Weights of a small transformer language model: width 64, rotary positions.
Each number is 128 + 24 x the weight over its row's rms, rounded and kept within 0 to 255. Layers, rows and columns count from 0. Numbers have three digits each. The size before them is the row's rms in percent of the matrix's.

# layer 3 attention output (transposed), 64x64, rms 0.305, rows 60-63, columns 0-63
089:089119135170100129068117125110130131126192125086123131131120158110114139172151167124152127099136112079120107132125133124162137142111128104173112150149099140082133142099112150137139142132151096
104:115091149147106162127115129118139122148112147137146090144112173138095089134122160153106134118113111092111103133072114124102099123154171176101121149151108094129135098099106103181117115115119124
090:198127083098117112127163151132148110129117109126103114128094141154138140087117133108099093142145177117125123124146127167152150118119156128107152133109140169107103091142106120102156135172097148
096:134139147140106118116140135131112107151139119176142127100165105109113171145159137140115106125113119163109135164127135140174129105078102112138139112159185074125128078082114161145117115134108130
# layer 3 attention value, 64x64, rms 0.198, rows 61-63, columns 0-63
098:123154153163159118085082126128112116135114165136123102145107131114161110172103139113126128106119157115128110112115122098133170118176146117124098123128136136172146154128091098163131113093115193
086:141124142111112152135184156131124118135158136116093140139122095119178118141164125139092115108174112093113123160099147159137135137126082120133137116094121126132160130158137183099158083162106128
097:135184112134134120165138105126133126134136119114134135125094127114141129177137128120161139086114174133149125120137122115131109157120138117149118127076155102072083100146138133157146170114142197
# layer 3 MLP up, 256x64, rms 0.276, rows 0-103, columns 0-63
105:172117103126116118142146133097193152121119148100111124162121120144088126108104128112131165130113155104159087123105138126149105150157149112154172120116129159184085107139136121084137102126114136
072:102098127133142110113140136067089153110137115113149140119151156128132118138128095156134157101150113082177110115122136134145108116159142105107102108103099159154121121086130129176143127157133190
055:094091111153123153109105150153103121069150108156123132147097119148141148092127165136104147112184107135148123130109155127122137104138101128125158131103138166122085086128154100127132123073115149
121:121154182138112100139113132141126110161129142089155143108187105097114131125074157168139121135160144147088116132102143109154144186143119116127126103128127140134113061141126130145114151115123131
103:121163115155114117117107158131120195087096140106073147131158129099113111104117128133151119094108106101154122143117156158148178096116095124117129110147154159123170150135135152115126107100150119
107:105130117106126120122115117105137121159094125124141105121188116083150147154075153140155154134174120180108131165111172129086132105161115110164151126153147119129139125160123112103113101139104120
046:156158141131110116100122100115137151093120164103133127110166117126145127132103119158139144091136116119156145172135163089164145148136111058146125136129111162138151123079113137136149102152179152
041:133141132135075128114155129150125152102121129143162108100182106110133138085095110134164151126136128142092143159075150116092127162149086096173143157139125153126131090098118132109126126139151111
108:135136113099160138110123077149128151148122119144131119096117088120148157113116139115099130125178129115120136160077118142085157101116078106070114096104126100160096113101111117118152109144141142
096:135130135114140116141106117105168149087123132158126119130164113099119118138142100103120156120160169107175157126116120088099136148140106065119135117107116085092136129113074181132104135131116151
102:118130119132107111188163118130153119107155111091145113133129146099158122129145146150166149118099073135122124122146145131126172092154148127153120159143124147101138095130115083152159152103152184
041:114109133159147140117104146131135158088138169166173149152133158111131176107119127134116131140129091125138111123111117111155147139155148124138155138123109162161147111108174108113166108127192180
052:106118139100126142136094150129048133088128166128167114101170147113190112104113120129119142117170147117141122129112144099122121097141108100133138125127087153162151126099154108146123096130129114
050:152103087134132085138169114081142119098147147147122139128123127161148139143103111115132148097162120125152109115151149092132106105153134092094181118123119130122089119089152082119152110121173142
084:131096119112175122069119116104157114116110115098159116128128135140123145123140173096123118105149137181115105148123142098140129147141135121159126162089144169122078089122152116176155135126103146
135:113136151198122114117101123148128073166141154165107110119145092143127126099093138110132081122142104151141122132096144128158146114157096127120132119138099151169100140099162173112129145144145136
118:134148152124104145142105121137136141142141148154139178109133090076164157122122168079180132150132121110156160138146145143111177098110083149129120180133154136152149110131130094130122125145127119
048:075140130140141141115103110101133189090123104155182108150122137102121110119133129141132107108123121127131119128078139137114145135139080094114106129100118164151140090133141129111188131091157153
109:089110130137137094112136114112111125140190145177153145171133126093126139135139181119168131087111173128151106119112114123111148098165129096099143154129117107150138163147112102116136120127096100
044:138136126178100138113129139128176173114122146122174131141134108088138163116137146145145130082170119105129133109101102148142141115169115103094140155136156128092103107087159146153169109127151137
109:130070108131133110135137101139143079081137143143134130148142103142119132129083130155136121149139161144185093111089129120089138151146145109077113078090112105131117109122129098127134097135101129
126:145117093146125118144126126072124153131129121113127097130113117159136131123093129119119079087159122079130096096116134172134082153110133081124107113136128146117072153114120123085167150138133106
053:100147105167121105159144130112125141100153130121194139113128126126178177099131111138121140097138115116101094144094106122140091165093112101128121128164131166162127116106156111097112127134168112
106:121147159103124128117145107128129138112165162122142155121129109113133133143139100149167119114147141161152123119112123176153097124119066046090133118131144130138115111115147094129085085109102129
103:130127075130123133149098072117152126130099156151130130152148139160130124101134140113105123103123139115168127116099112056132056110148119110119163165137110120134096166119098124116137124114116120
152:130136108134142143123088087150142079103122106186125152180139104165148125103118121056139116130124125130134140137141141100097118120105096152161131169118135131149172130094127112103128137113133156
117:138133095151121077132135154136163124118107144127109113117145141128126127123061096125166157117118140115152071117119145110157113131153140123143152117136147151140138089167108118104057156165112131
121:120117115166147136145154140152130166122131118122129152093142102118126188149140098155131172136165146046115112106164110108135093097121137115156116144093106118135100136137128128170104110112134128
126:128100150079103122150143091102158106115142146150103122139109121160143096135093120128139114134149157134166150082100143143127118160105114071112157125125096075122148125098145146095143116090103135
110:131082128135119166159135129108179116100121135140105165171142127213142132118122114088165119157166160111132114112185123141103143114135125121136138122112138145137144150130141126104116108100122159
113:160106132107118121101147116097099140131145115120141112143082095110109181118125142150096151158163121091144115126126097177123122174074110152082148128128156141155127079132126127123134112157129143
126:126115128119103126119129125158094124118129106122140116130123151130139107110093145167133139093114105153116080157166137122139157178153131177114124104109157176093151087105164132160122092144173114
051:106145094130089148131135088084144143139128122166134179122128096108128140084096115149139156127171136087121119112082113127167127105156103099160127135109147146146097085100129125110111098133123151
103:162144108137080102151155109124084178142109094121156097153134138103111149129147099151145128088112134100132106105132134125170161135163118091085146145134126129110095143096122118120160144148124085
138:114117166100101100150151133114105098103150144132142132142126112148142136147133137106143143139127142120185132100139140109130160112157152054106128166137126126142145153114102140127104155095069077
108:106125130104104081150153139089131122136139128159143097142133104100086160133126119106153150136132143141157124125078121137128169141106106116113172118124149101174142102133075108118122175122082101
110:141166141076120092120100149084132186106138145123139097111174138096097138141104112159119113144128152121129136117121131130147138155149117081121143108087129137141128095166159149087119111107160114
107:106132104088101122141132081112130144122128135125142116144116099166136128135138113150119130210113087130085122135142130107138142131107096139094156168127142167189090106119140095147137129139108143
065:123118156117147120095124073112127141082138135169190141152153089119127173153093096147153175163139150154149124130145128128127141113111124105150135124119133150121169099129148105158117125131173130
102:111116129125066151125155094083153141119128132134184180153138158130135134127101150096161135130120148117134156099106099131150112098151120094089149129122131132124139159121128126146139171160081153
111:111142133184105130069099103120131112137159122191158108160174124095071110146117110119133165123116099140111140134109130158100140119147105107147139136134117121124166126127123104162116145156102136
057:142084139162121105114128129139162101121123148157145133139184122140154128088101139090155152168180147155167113150127159095107145155122112081131150128102104151136131112101148157123128145097131147
122:095115177147110093121131152154103145157127139161143112141147134120130092103117109107162112098118114135128153173128146161134126121109099160143158160148130155116140141125171127172126116132193173
048:118091107120115072151124129111140157080125120146168132092115126114108172136123159132124155140175104145147120142127123117133129114187113124076144111130140111124161117141140120093180087125145150
088:160126095111093119127135153111135148095136138142148091130083131148118123120125116179122131105149126100157087131165145122136140152125153083116111092095114159131104157165106148149156163152109179
099:168149133110098124129087121180128115133102115108132132127134142152103147107139076157088112118138131112124102138133167136122132154166147138151079119129128199159162113146106124095147114163141119
108:110113139102117184133150139116137159136163124143179142145111117187095171133126142115141165144115147097138105135135122104146145120088133117122186135133118109185135118121120165160116131121093119
138:128139128149163130100116118154130082083113119155148134144169111124112105108071110090173122130113117171122135118130137126097088116146067123162156130105144137151153156112117133140102137154129162
117:116139167115161136146152124164134123133113136099151103144136130142139135103120077136085178098143151172139107160160131092141137155159136090107171115121133107144109099107169111145146137108166107
106:130126114096099117159102082109091114128129099140119151129070123133132141137127049152100138130150130114136086112141112148159132151122077101106114099135144111144143115138157149097164148123104130
116:107123092113115124118116150086155140102123107150124116115112157142157122120142111134113164085136098097192125130121138151137120130168150107120136094092125097090147102180156126105146135086108162
057:104116120129098177136169121100156138093159134135175109165125116113119166092115122163151158126130117132113067141134142132134085140153167082103149146139162156129130101157143116141127135108142134
108:145099088137149096170123090130128135154160136104179134163173115127145131130119137126086146112110137117127146128141102116141101128122139140135124167057137113149104122063132136136143116133110173
111:110111127121133179145147095153119126090117133116113150115087120123124131081099132155121164095137111118141111161176133157154146148152142143075129116132156197145135091152147128158141145108125127
113:136080134109120108140119143143101124103077120109141104135183128139131133126085115124143120090166131123089121115121138145152149146148085105107117065090159137120143144123122175101111135160159116
147:104133135122137102130119146111183150121158153170102134124145135149116099143108094090160142140130151129127123130131159142133130121164090051133160117160096107144140150147113144093116102081102130
091:112165132121115132177119132130142146127180147123159152112120147111128131106091127137173175133143128088108128163184174127121134115166109094121159156139151155147139108141131081129123142141092123
070:134129132126089117100130101076094152086147109188137114144155126140182170113146091129085138142112111131134114137119147096131139108120121093129102140128135174127105116136126108083120144099154158
130:146119106089181117097097101105147092098134085139142130137132113134125072111110115133108144122146155124136119115147126124102092151162116097153113109094139146133186115107107144103146105116103176
098:099098135146102098114158106135136140122145179156125143102134152185090163098147140141127114113136122157140132116137098110127157099132128091110118107141110087148139138093149083159139157159112173
122:101091172136109148140119150134132143151135160069148110149148110138099100136140136136136130103156116166140084163120138165123151135141119102129164113140139103118118068137174115148137130113184120
032:118095114144136148137098094107138153122131108122148150153150141178141101103090116148133137104186171122129096098154113095176135172103143102132169122129130150121127139083133134118155122117135170
093:173116128166102122150117112117149116086072157132152108137132155121097100137109121145123129102166127171135076147125124096113130118149125075062158134148140132123104114104124115105130143103144129
060:102071091116128102149164105098133136083151136127138157140141145116120155091115136155117183118166135125145102133115157156120100130136152086105149126100121109146113127157130169092146119087118105
105:100104105119178127105115155082111152117124148157134082099118086114115106153098144155159140097139159091146068108107139161108106150126129133139139123132146093157110128101115105136109124111155154
054:123122113160102124145120100115145155092132170135140140156131141101167178105102096120158114124148139116130094150124165155103075103153136106102153124125124156129066106125094112130161143125163134
057:101096105125096113159157135119152184136165132164124175120133164127147133105114113160135122120164127146143086135133170099162113130126088099083146120099173136138114106107140121149155118132130106
037:126127140148104154107113106104098122130179122111158124146149149129173153110139153098172105127148129113111127164122151090096158133156166112143123166129157167142147091145157113159148157098156146
063:139103116109104137147152132105118139118166148125152120111134110164110162081089140134136154145188154136126135108088157111077134117140138095085151131129155110176137152135151124121145138101081113
056:077108108139130140100124079098136158115154145122168103121136126147166143164111096146164112113192126130110111130125131115134109170114112065161119121116133135123140120100160133137139130168149105
109:100136131121114154171159112134157149125146159113118167144171136089128112163139126132130150125174115120139130114108178080113164158155124081151130169148125082124114131132126118149147126091096146
066:093126101122156103143150070115091145105114109115173091097116106120111138121085131148103164105155119090149141122134110089126127122150124113121122169099159168111120084122137142102146114111161140
065:128093135126125123106142082105140138074107132101151158135145124134156115147107134179128163121144118154129105137150152114131158114160117124119089113119117206150114142071125093157140125144154133
061:113121138162082133149128102127139148136111125092158131131160122120131175076095124175098140105121111138137130147100154105133153098161136092141097150100148170147140118079137112120154154103149102
101:146118107126098088169147114110132162145126141114142121099138148132114151187093121145126131132129132109108099085126171130135141086118088089092145095130090130128079150138148180113138120132139143
143:090100136152134145148105153110118110138103129119177130113114113091148139111094167149152171128181155121100146120136128152148145151169124132093128128147138150194122094122095134167117116144123103
068:112105100152136125137172083115103160095154113182113127115145131136124189090121125160117175138174128112142117101128137117095104144127121138157095130113123142142118090114136136097127137101107173
120:145157085135141108141124094158126140113125155103126115130139151089195132116081131120121122108153132110158122105124123143118164076180111110144115131103159112107154160159123123095137127167147100
048:113084138158117152131133129118129128096158129122168137132150128085113116098088092118116177151176135142146148118136106093117137153154111110110182139148117148187165116112163128105155136133132139
123:142119119088118124144144094129092153122151164093111109149096125139135113121101152200104124107143134095132113137093170121107138166127126118120096107103080143129093102097134143123155079123124141
098:107115156114121136134100111153138185130147117102163092124100105123108114112072147148145116106145142124124094115128108164168179156114091066104139117104151133127105094134151156124130112119137135
119:136123109134102112117114087124112131130114113163153121169116108094110121133103157078153120090112099145176162174112126106162119147136068125131126147131129132137150145081094154135160149118160129
048:138100102136110069098125104082140131131155090146146128117166091141140156108093153098137118121162095156124111156140131110142152105155149139142124130123161171120091080121148100162151148128121133
061:120124139126070104100153107119132141112152141132149128160135151099111161132121125174130119122138129112172108124089155131110126117139127096098168139107139185129121123132115108166206145158147144
113:102153083134127104108116109100129159119084106132122156099182115111138092147092097159123138132125131133112098161145148127162134147110112095148090144124138142170121103117128090090126101132115077
119:137156135160121115132163133109131086110141125141098104151101117083090158097135130121160174168108129098149103124133143160134111100128149079128159165149148173169133107143109092133122150142118127
101:135127110117134151179121116144137119094139113130110162100157103136147090120123130102161105123162141132178142149125120123079125099173125117169124086106153158109179142099140129155139150125097162
097:119100111113111088113130104124085125116176145137158135104149176110104102158091079107108173159135149116128141129129154133175138161134147085126130141112146142162113143120136118188127139115121135
098:109151122129131139125108077099105125149143153130094125107128137196156126116149145150144098115154110147155148127105132118107168113182094126077120135135142157106162156161164119140116147121096145
122:103102155115098129103157085156077113103179154127136179122127136129148130139132145108154130160162108119138134123138093122135123133126134126109115103096103148140197141113114141157153142130073143
045:139148130149084139111131112133141139073132145099146140128141117126127149156124122127147138127188114140111111150141133121124131136160114068144124129139134160125145125095118117124195099082200151
092:168133119134089112087138115081137126119155122119152124147171091093138091129078141120107091121129113128143113164104110097097112141121088111102168146088138107118142143127163165112137153157135131
068:147091140125119148116139126075102131094141133139127137121136135143116139089129132097152134099204131151161124125110140128114105145152095087116174106066141148104152150133164118141162131115130153
113:102123117186106100130121164110124179148141097115120143100132088094114115126104125141112118076134119145100076171111128124157156105154104130107114121145115165153066119141141124128150124136134137
056:130064096141114120142122097115095139099105127126156101065113126099125164108107173131132166133156108091152130136152139098115115112140120127108111144096140135164154090093098099143141141111132132
129:141119118159123082137096123122112183116122137120164127148132146069133146156130157149127144101133114097086159106118123138129084161147149112093136170106106160127078158130115122149159123115134153
046:107121126133069094120120109137152137093169145161111129128161123118152127102098123102148146122135100136142119155096141100143147115141126124106163096160131175162137140149136095105151114118202150
107:114159106133090132106132145111150138163114135140137118163130125109152139097115111106174131129119104103106131127117125134155171131166096113088066190139157157126137120143158088126130094123166123
109:107101100166147154142158161090138171125106132139114097103118119135103162118138079116126158087169153117161132164112110140137132114126173089153113109140137125113083103144108134114136145116173127
088:141083125137118120122148121098092142116106164166135131171143121167112134086116157089157151135138135120143126125133109098151111120081107141082120135127101112151148149118085107168138123138137193
087:146132140147106092167098136114093121133153151089132102136139157144161089122132136128109096097114145112213112130113138093133120123163123089113123149134123101133131142134090108110183137109126108
126:120110147130165102117121148134118084101093105101161113148133080127113124089094151133157146121145102188136098160103136148131102124146116140119126113096156167170143101124139121144102117150173104
122:134113156128129135105097143151076142113135139095127127121126069097158113139089132133163106082126120187105099176120157120145158120135102119144084117108130154109130088133155118120129102126139103
096:121131097128113166172075113127089131142121127110140152078130109102113153113124100106112112077132123107131105129124134104135175083141109101085146108144148132149120086134104155112141091125137168
# layer 3 MLP down (transposed), 256x64, rms 0.272, rows 0-102, columns 0-63
089:088095188119172148136133116130138138144086104132160098096158171097153140155171110081126100132138118170128143147133124154136154111119126140150131120126156178139137122139132117128114112096091144
087:137157123136113115123147143139111082171093115088123105127104150149107101086091139134080128123144136111111132133173153160131105157083108172168134101128135147113106141113105115095107119118097095
064:139131113140147097121142087106144158101121079159169152106141140134068125129093122139133152164143131080113156132131145133115119153112126137204141133099135134179150124112132132145110114148126103
113:156101097111130165105105151101119123134135140159088136146127168146110117113174139140109112132119125126127101166093090128108086101078112159107145143143117131145182134139086103098130101163138134
108:136188138145117109102159163120086129110115085100111139166106088143132149131123164127148106119108103151119115136099133161101152142138142151097119129129099097115115202143129159108134112115120152
097:123130143164159189115110120175153115119137110135131122154063159150142104126187151152109133135115140122123135155107147115137145157105147140087107126170075130132113152115098110106133129142135108
046:138095130145140115153130165093127142139098100138134150183088149112131122137141165130158090174148191124126123132126123134142137132172089081170101099122144136104102145123098123105124120146126116
058:116107084132135160109151175135129123194115137111119117128137156141130112057137132099108123118109140134078102122152153111145075115119161124111167136118127107147115140172160115136127148116120154
123:170172152143148127130108159190139117145152106162127127139123121124144100114173162105151162133138094142080127160125124126105105122117151091144088077120101098146118114110160150139124141137144123
102:166138160113097164120156099146165125126081093104111087128126161132158124108128118096115124122078094120123131085152121156126146158110122129154097122146145134103111117159096145105111168122109088
091:123130109116138145081082122139114137144184098164149121113113089135130127117151112108130103099188159159112130072098158114154094158144122154151138147126147083109111134130117098124113116129115120
028:080112134157118106098154148091124143178148099153143132109081118132145139147116115084132100134171146114108160122142130124125127122121128093140145124135076163108104130122142081182118121159102111
041:182111150112117146101144093152149095143152126153104175152126122170129083176123113137162132159170132120128133192128106073128122153125115141092108109126131128133137138128144164129126118135140122
062:084105126125132102137161098144126108131127132156155142133112139118137118121091091112128101136124134081122142102164164126157161155115114114108104138131152135154176129111099166143104185120158188
093:130153135131164166175130134157121153145102121137125080121123129092158137141163102090105094126083120140146158117160091172131163108108139153169147126142097157147169127104131130100127124131148130
130:138131140140133141084134146155137120134145120150113152091090158093105147106151109131111108124117072135102136118138125099164138110094112104128106153142156141096142118131136077162121084142196156
103:132137096072119124145119116108111113118139105116093132129099137092103101133145159139136150107146120091099095127104109138176113146137125147161158177097112148067139132121137188111118146126111107
046:166125110165151153168123151136149150184170132106114143115144146119146130115163102148091149108106141199127122132164114153127109144113167107144118103141150095112130148128106130119139131145177133
107:170122132135117096118129113132143084107126149154133097141153159092089138087151105166109129129125097138114103114194122115111126109158111114094117114112115151098082068113115130107130104143128114
048:071110107154113087091125123113095136161124145167109141115101142121126140109145066115088111139095141094109132149132100146150092104103121132120160144126146162165126124142091126119157132122169129
115:203130133149113166133123156097144135128117120133098092158110118113127102142128077150150112138162072138151160139152108102092123147132129140083134164105120140128103125088126101112160135120118125
114:094144133113130106145148178148097082141169116132124122158144120112074103145140121132152143119081146148159140139099104163135150104131141136119158095145179144117161134153139087152115112091136144
063:140107124097076157174149123109110126124127122123152164166107170141105151138180142140141133169107154098112120102123120125144178113146155101164105131117138134140118149116162101134114137144185125
125:182119150132140118120124137145102148149154112128078127160138117181123125123146162103136136116114132070096133139128140140132121084133130143179133151079065108126118145106120091164109122124122133
102:134142121085148135153129146149123107144118146108127129123078132112095108117177146138156107197120160148128168143131105134156155172092145108140144121123131125061148135162106134108105135152123115
146:156115144128140141167146133160105156127150100147115086154125144168112113129113115141095110117098105164158113133113120140160123175138130131161140128190167128127173170158143174127152121125107121
129:144113160121168130156175078119157175158116083127141080115138113141147110126138098070116131112157132135141145117131152159129139132113155137123125152111144119132148107157066091130127101118113128
126:164121169140162157141130135107134130135137090125109110143139110189114121145179142117153118132102161152099137158132103157139113127129065156100095091137102153139120145105122166125119132106097154
088:139143141105107140146152160146092170119134114084102131157139119137110149138147128075139097107114100156119114157139102131142158149165150141128132123148180150151160121181105147170119100152096126
090:123144128147138140100156112139103121149104123099144075142100122124095100145134134138091087138036134151106150152149117150107139171128148139128069153148120134129124130134092125128132113147107146
091:106159123105148101153120141162128085161148112100122140139105139149090094143135132114162110095141122189101149111094130136137149128164158118119128154153074105110119161118117122098093154112092131
126:136159152140092146123092126114102141120126122147102181136118103134116131127143084130139132137147128159121143085162096175158161147105157127159090111191106115150096148127134149142081132138137130
089:112114122162099143122174084131122152117099093149157102153141173130113106132178116138151124121056146122141149147128135099103130138109119168141111166146157088125133107138127149147097132120121095
112:170090165119162075110163159143140185131119127157127109123123090118135166142143101066105102132110104126136137160135119126127131114144138149145139095092109141126145122114092114122088125147096133
115:122141134116166155109099089144140132137162142146124064150151147117120118087166132134124102137135138148132185100132132157150118113092182155153129114117108132089129094132128095107110084144111132
097:118142139131134125122132135159160121176139097135084139165122147174129133068161112116132082122162083113112098135183139123158136084115132109160116143134103124130096110153142108123144138135155153
114:125120142140152167189117122165097157157083178106124138143095149124111093110099159149113149123112128137146122133147111095117137166099146136100147115145111152162123156139133102127111108107072122
123:143106165120146110119156120147135091123130133124123158081145147129165070106132144128163114129102147068141135169130120137101114157131133132151110115099073113128123161187116127101124134130101157
052:125113107130108127136151158087152140151132064138107115150121118125138125152154129087135089153145087149141120157118093101132099128102143130111094134106097081139130145111155190093104132128098123
108:160081125126141133149161124151166119136113101079112111140132148157126154134101116117098128139161132199137117149159150183115132111163093114120091143104102093092109102137112146129126136119137121
106:155108129112159134147156135141132118123173121124131117134129169124131102123161113171122107091124140110107172131113138137145159168096125173131127121139122091157174138114138099130205131123140080
074:130126145163141163126106118175135113104123131138104102181095143151090097139151093156150125117129141121122110102117124129148077102178093130123100113131132154131148159135063132124113094143120156
127:128151088141154079151174166140180134128152147116117155113127144097156131090134155107097121109111162126127138137133157148154159139119184099168132115165101144163115132113133117152128106135142107
061:162164092154151153134132103146171113139125095099142152124114112110143166117143118134111114164093137082130112134098143159134111062116150130122098109130113168154108126121081090108128131103145143
099:124151110123123151114175108140135117194109094146149148105120115114141111110111137067105112171126085150109096110131113130138154084104132112159161128129108153164123147136120124146109108078136108
078:116147120135135160136170140139113104146147114125138155118113137089140141161140161080139154134117110176085118126114138162135142167118171148106169128121110076062131156139097142128123134118111113
099:108151132123149159121085116132119124152121097101101169151097111123132152103142120121077091149109107110188208161123143127155146089108145138129104118105094118125152149131124116127121123110139129
108:131075139129124129132110148180157107138156142104118149155120161163118133117137147153104145098116116089141112151136115120156173121092145098155095174143151148116075170154158123134152150123125128
121:141111138091090175124153158146109100117171081165136097099132149101094118139116083132128156126115137112159154147119113115144155128136104131102094113092091135135134105138099120105165134094132160
092:092130152137186103084113131133137137143100138107111124147144081153098130136127170084161123090133117141122149099161113103131150109136145130151121149147081146112118125119117070120104117130177144
120:177135092127112146165155111112196136126129088140144093095151086143090128151118175092112124178151129128129134153158145136106154130130105137138104150154117131140137085133126100130137130119129101
063:121180154101158126080115092136134128146153127113119136105144188143094107131163131156117131170115118184148158118151122148141107140153126144097149161087125115137169108137143135115153130141094137
106:119118123088110155142176150143142147191135129117088162120127134140114107125141089189134134113129127148143091116119132130141134083139145106150146136169170159155127113106132111154129179152105126
129:098176141138157121120133134112128124121095164146138089120146130097080116126161119123129115186136124109148101135102138147057160156114167113134149126106124136112119121119147090092127112113082152
108:132094125091130127108157184111130070140137085108123122135146109140127135125122149156119167136143123181136091119099121073114107127164158084109145149095099146147103113113133114124163129135147129
100:161151107114129158150151092114100149141120122103109098186095147169106141143134135158107115124092090160148105120088115151153099164108111135136125136155129128137173149176128131108152122153112158
084:139083115125103129099114098136108096121149120132143101136079095159127089123097150177068139129136098135124071106121116150123113146111138112116121107126125157155118134081118153121083132121163116
093:117116121130133131142159139147177132144132129116104141103110133106142069131110126108165124124106174093136100204103136124160127126110119104124104105114075105112149147174133133117140119153116170
105:145154119130074147138115133122090135139142151171147126124098182151141180135127173128120095111132117124144120131121129102132176178129123107114149135178123125161101124185140137110133128141134163
113:114139112083129103104144122121177127136084093107097091125104091119098098157145138105136120113088098110096134096124128144105163106145111107130131164141117103079128133104086115133131112177132134
111:117151113096074141138150107125098158188151124111139153113105142131107113087146197101106143118148144142169117122154100159140094136096143108156098117103115112149126149163117128141134134142114139
041:124180109136139131097163166123114105121094158151094141144116119115142186104141119132098121149119106137158125182099137130118111144165121145062147123130163137137120134140123156157127177138153133
107:157115137126132187133123137155136138155139149141163149088098167110105117143116129159101126179118135090086136122174120130105099111099116104154093117121146129169142141138103100172106113154114131
071:131136130093109122183103103126062139095118147144104108159136125131114134135100092137120095112122107160094130116150132122135106119172130171139161133081134116128100119155089170091135134104113117
115:122118148135132129087124105163173102112132155106136118109136092129104122111142098158131082172125120118113132099128158112083115135127127171130137132145113047087150142135103106113130089123100122
066:102165136130127111117129144104115099111159092126121137138124118122111094148151153118099154060125146153093184138127099112162157138146070136109114129131169116147105165094141110117149141123148150
066:138125144119130147095140166153135125106098148093077130147070113142087156121136148116128103107140134124095155100138097139082134117117097172186113106128093144113146120096123130119102133148147155
040:095154111152101146143129122131141142074110151116105104115148091164127141121123109141119188123134132106125174109111121080116114122123068108093166131140120114107102159114124159093147111152118099
071:100148117121082134183145125172144130123112105144163167202114160128148113135108147076131178128105148145138132123109154143156097125145122131128129113155142118103130134114148107118087119120109152
062:110127158070139152167133139143123136095074100124084146131138121086119160153106160138151111159131120122104130126076144125118088101133100146140159164118138116119132165146137145112107133131085157
120:107144135107142095129133097139095132136135138160139111164158111119116123118142138097125112127135105161150124088122194173149084091137160177111162089164135113117140094135127110112118161152131150
085:129114125116103140138098144161139104161098113078144153126068136138149105125137110128117161152094130118081137131130107127139072147157106106140163137181140133161132129127147144131173169119136155
068:143162103139106125127103133121147128170130121144125143113081133124071128123144148148131116109096158110100145117124144121149126131082119153148174112135163085099090095162141145097133123146085177
055:136113141119110150151153167124123061147153141106132172148072095120166132115086136095161138108142126155140134127125167113114146126087083124125104122108110146113131125132157135160154149152132093
099:090171149092183173124156144145118125118146140099109116150150163089143147132130175083108097140108144130122143127148160127146129131123138111168104115142101139138112148156103122162120101118142179
144:112124135119135152119121142142130140079154063127141076068140168138105109167146112138138098111136161151148113137127109158164125138120136129164113134126165124113125135175098091093136107144132110
069:091160102096150152140114196140141118136102165112150141146096118142137076108110116111124117135079119125101131148123131148159132131138135157111106134157155158102159170104109138146131143146082100
103:175125092145118150122084147104140143121083114133120146177119112136125090154130111120097094142110158164118093120171139135160122116077118118154093104138163133128090115140089136129118123129091110
058:169115119147124128114120112151095116171145136125131158127095108107144129142169171120128111130094131099125125081097144128098126086137102107137167151129170112089113143135126082088079114127159130
118:133139112134131112145125126168129166149058131113116099135124119130151158114109094137165114149104100134145149148150152118075158126143125064107100112148149136128153175144124140114148117128143075
099:130142121104159131087135151123127083148128122091134144127106107126107149108126163083115116086109114127114121129147127104100113116126061121135125138101147129213096114128119112141163092132107109
122:109113168151104125118132130077136111146086116158109130120105117164116119152121161159087153144141155110133161141120117086123140099102094105143085123116117127117120136141097131190116119178129164
049:157115152109113202100127155148133119125160111149127105153097138139131147113137113157161159146094078118128179122150116154136127153142093118137132103100156119098121123158138137089141086105106135
062:136137073119152115135125147180094126133127142183131086136133106167138161143110123108112113111092135135146117122111101118149134112124105113099172142099098085131100163154118118127077118141095102
109:162133161114104110110120135166117128132092103119122158149126134098135150122114174152096101075140133148142139139114095146168154127145156132132143127138151093109181128140156081115141130132081175
088:095127165099174146112101104154088115143137119098129126161116147137128113123123152145120089079135148140108125156091104140160149137120143144125117123128082099090131142132117150065132088120086142
109:152145112132136129138147129093162125158139144090125076120091110162110117106162168111112128119132159129121116126093095155165139156138144148118071122137182175163149127147098105142128108129133125
083:126080148108132132186112128131136085150183109143148115091077137124140131144118140130145127169136116164141129155130112164133173127109090159168104128143103142111115108123109097133159135143163117
131:200175094139165145137129135123142129146120121147137130141179132156136134147164104139131116135098102083125121126134122125117117158146099100111125115157152114143176143177149127138087132099165104
100:115134137076141128091097169147089142149125122128138186154100135119115134115117131173115137110140113166154089133139126079125129143115123101154131141100164130125120108148112115060143133156151099
045:138119145104125156138094149097108119125149105165151120121111150117129092134129134099146099115128093048129148118134114156131139098121127104137147127108111087130114135149115117088065160164100092
120:137129163095109128132107156122139131155103157133146130125129162109140116151135150164126129151094128159130126043095160128093109140134125135172141175176124104136126120083108116121142137088110134
081:149143135116144169103124147152132101172125106117142145163133166115119157143101111121057105109078105128170150131157123145119138112104142164099162138167120128108118152128102164141099110145107127
114:145128170098140138148117087135095098115153116139140137088101108126114136117171106106084102100105154133163151171123094121138108101117120128097105128120116132118111117112080165171138164125170147
069:057141109065112172131154095131146100117123128161150139162125163152105134118169144139140160123137108108113141086134135142136125138089147145116107133179121108124120156155115096114143120146116109
118:170133187151124152140130152129105148151111129136113136123102128170151154111127086157133135155109150172107114115129106129153107128135084137130106140067179136134097165147097124121126103096144141
056:116146096134162164105149126141101131139118121104164105122135122114136094160137139086122115147111163136117122165109136130125125118097101103188135116080137151090137080110119068139167129140101143
110:164105103126145138173131118119123160151154154129126137125142129169116095149141113125084107141160165141107089144170107142112147129162141134143116142174106081119092121127111144117092159159081116
102:145140065089100147092116112095120135123098108150098145126085163128126096122136147110067087152106121125126147093115112118179120134117158140130129165151143128105154162149138137113110143137117149
093:147122169121132100124131109115124145166090130143101151163108147129138132064106101126140174105063164170112129117124119157117133119121125143119098136116156124082108118161117123086127129098102116
109:172122137119151135116139163132142138140153109140150115141104159162128135143146160149126119169112137122096112169134125140123130152134058172168097090144125108117101132110093086086105155124112152
127:151141114122110167098106149091102097130147096169156141129108076121104139134098139164165102159141160126157120136102161128154138121118134101147101166066099094134128098126113131109136113137114130
127:136137163133129090148156113148106111128134115135144148119134180144098124107139108139129129128058098087166114148123161111185111149128147102122106088122155141153099113123119090123143120085097131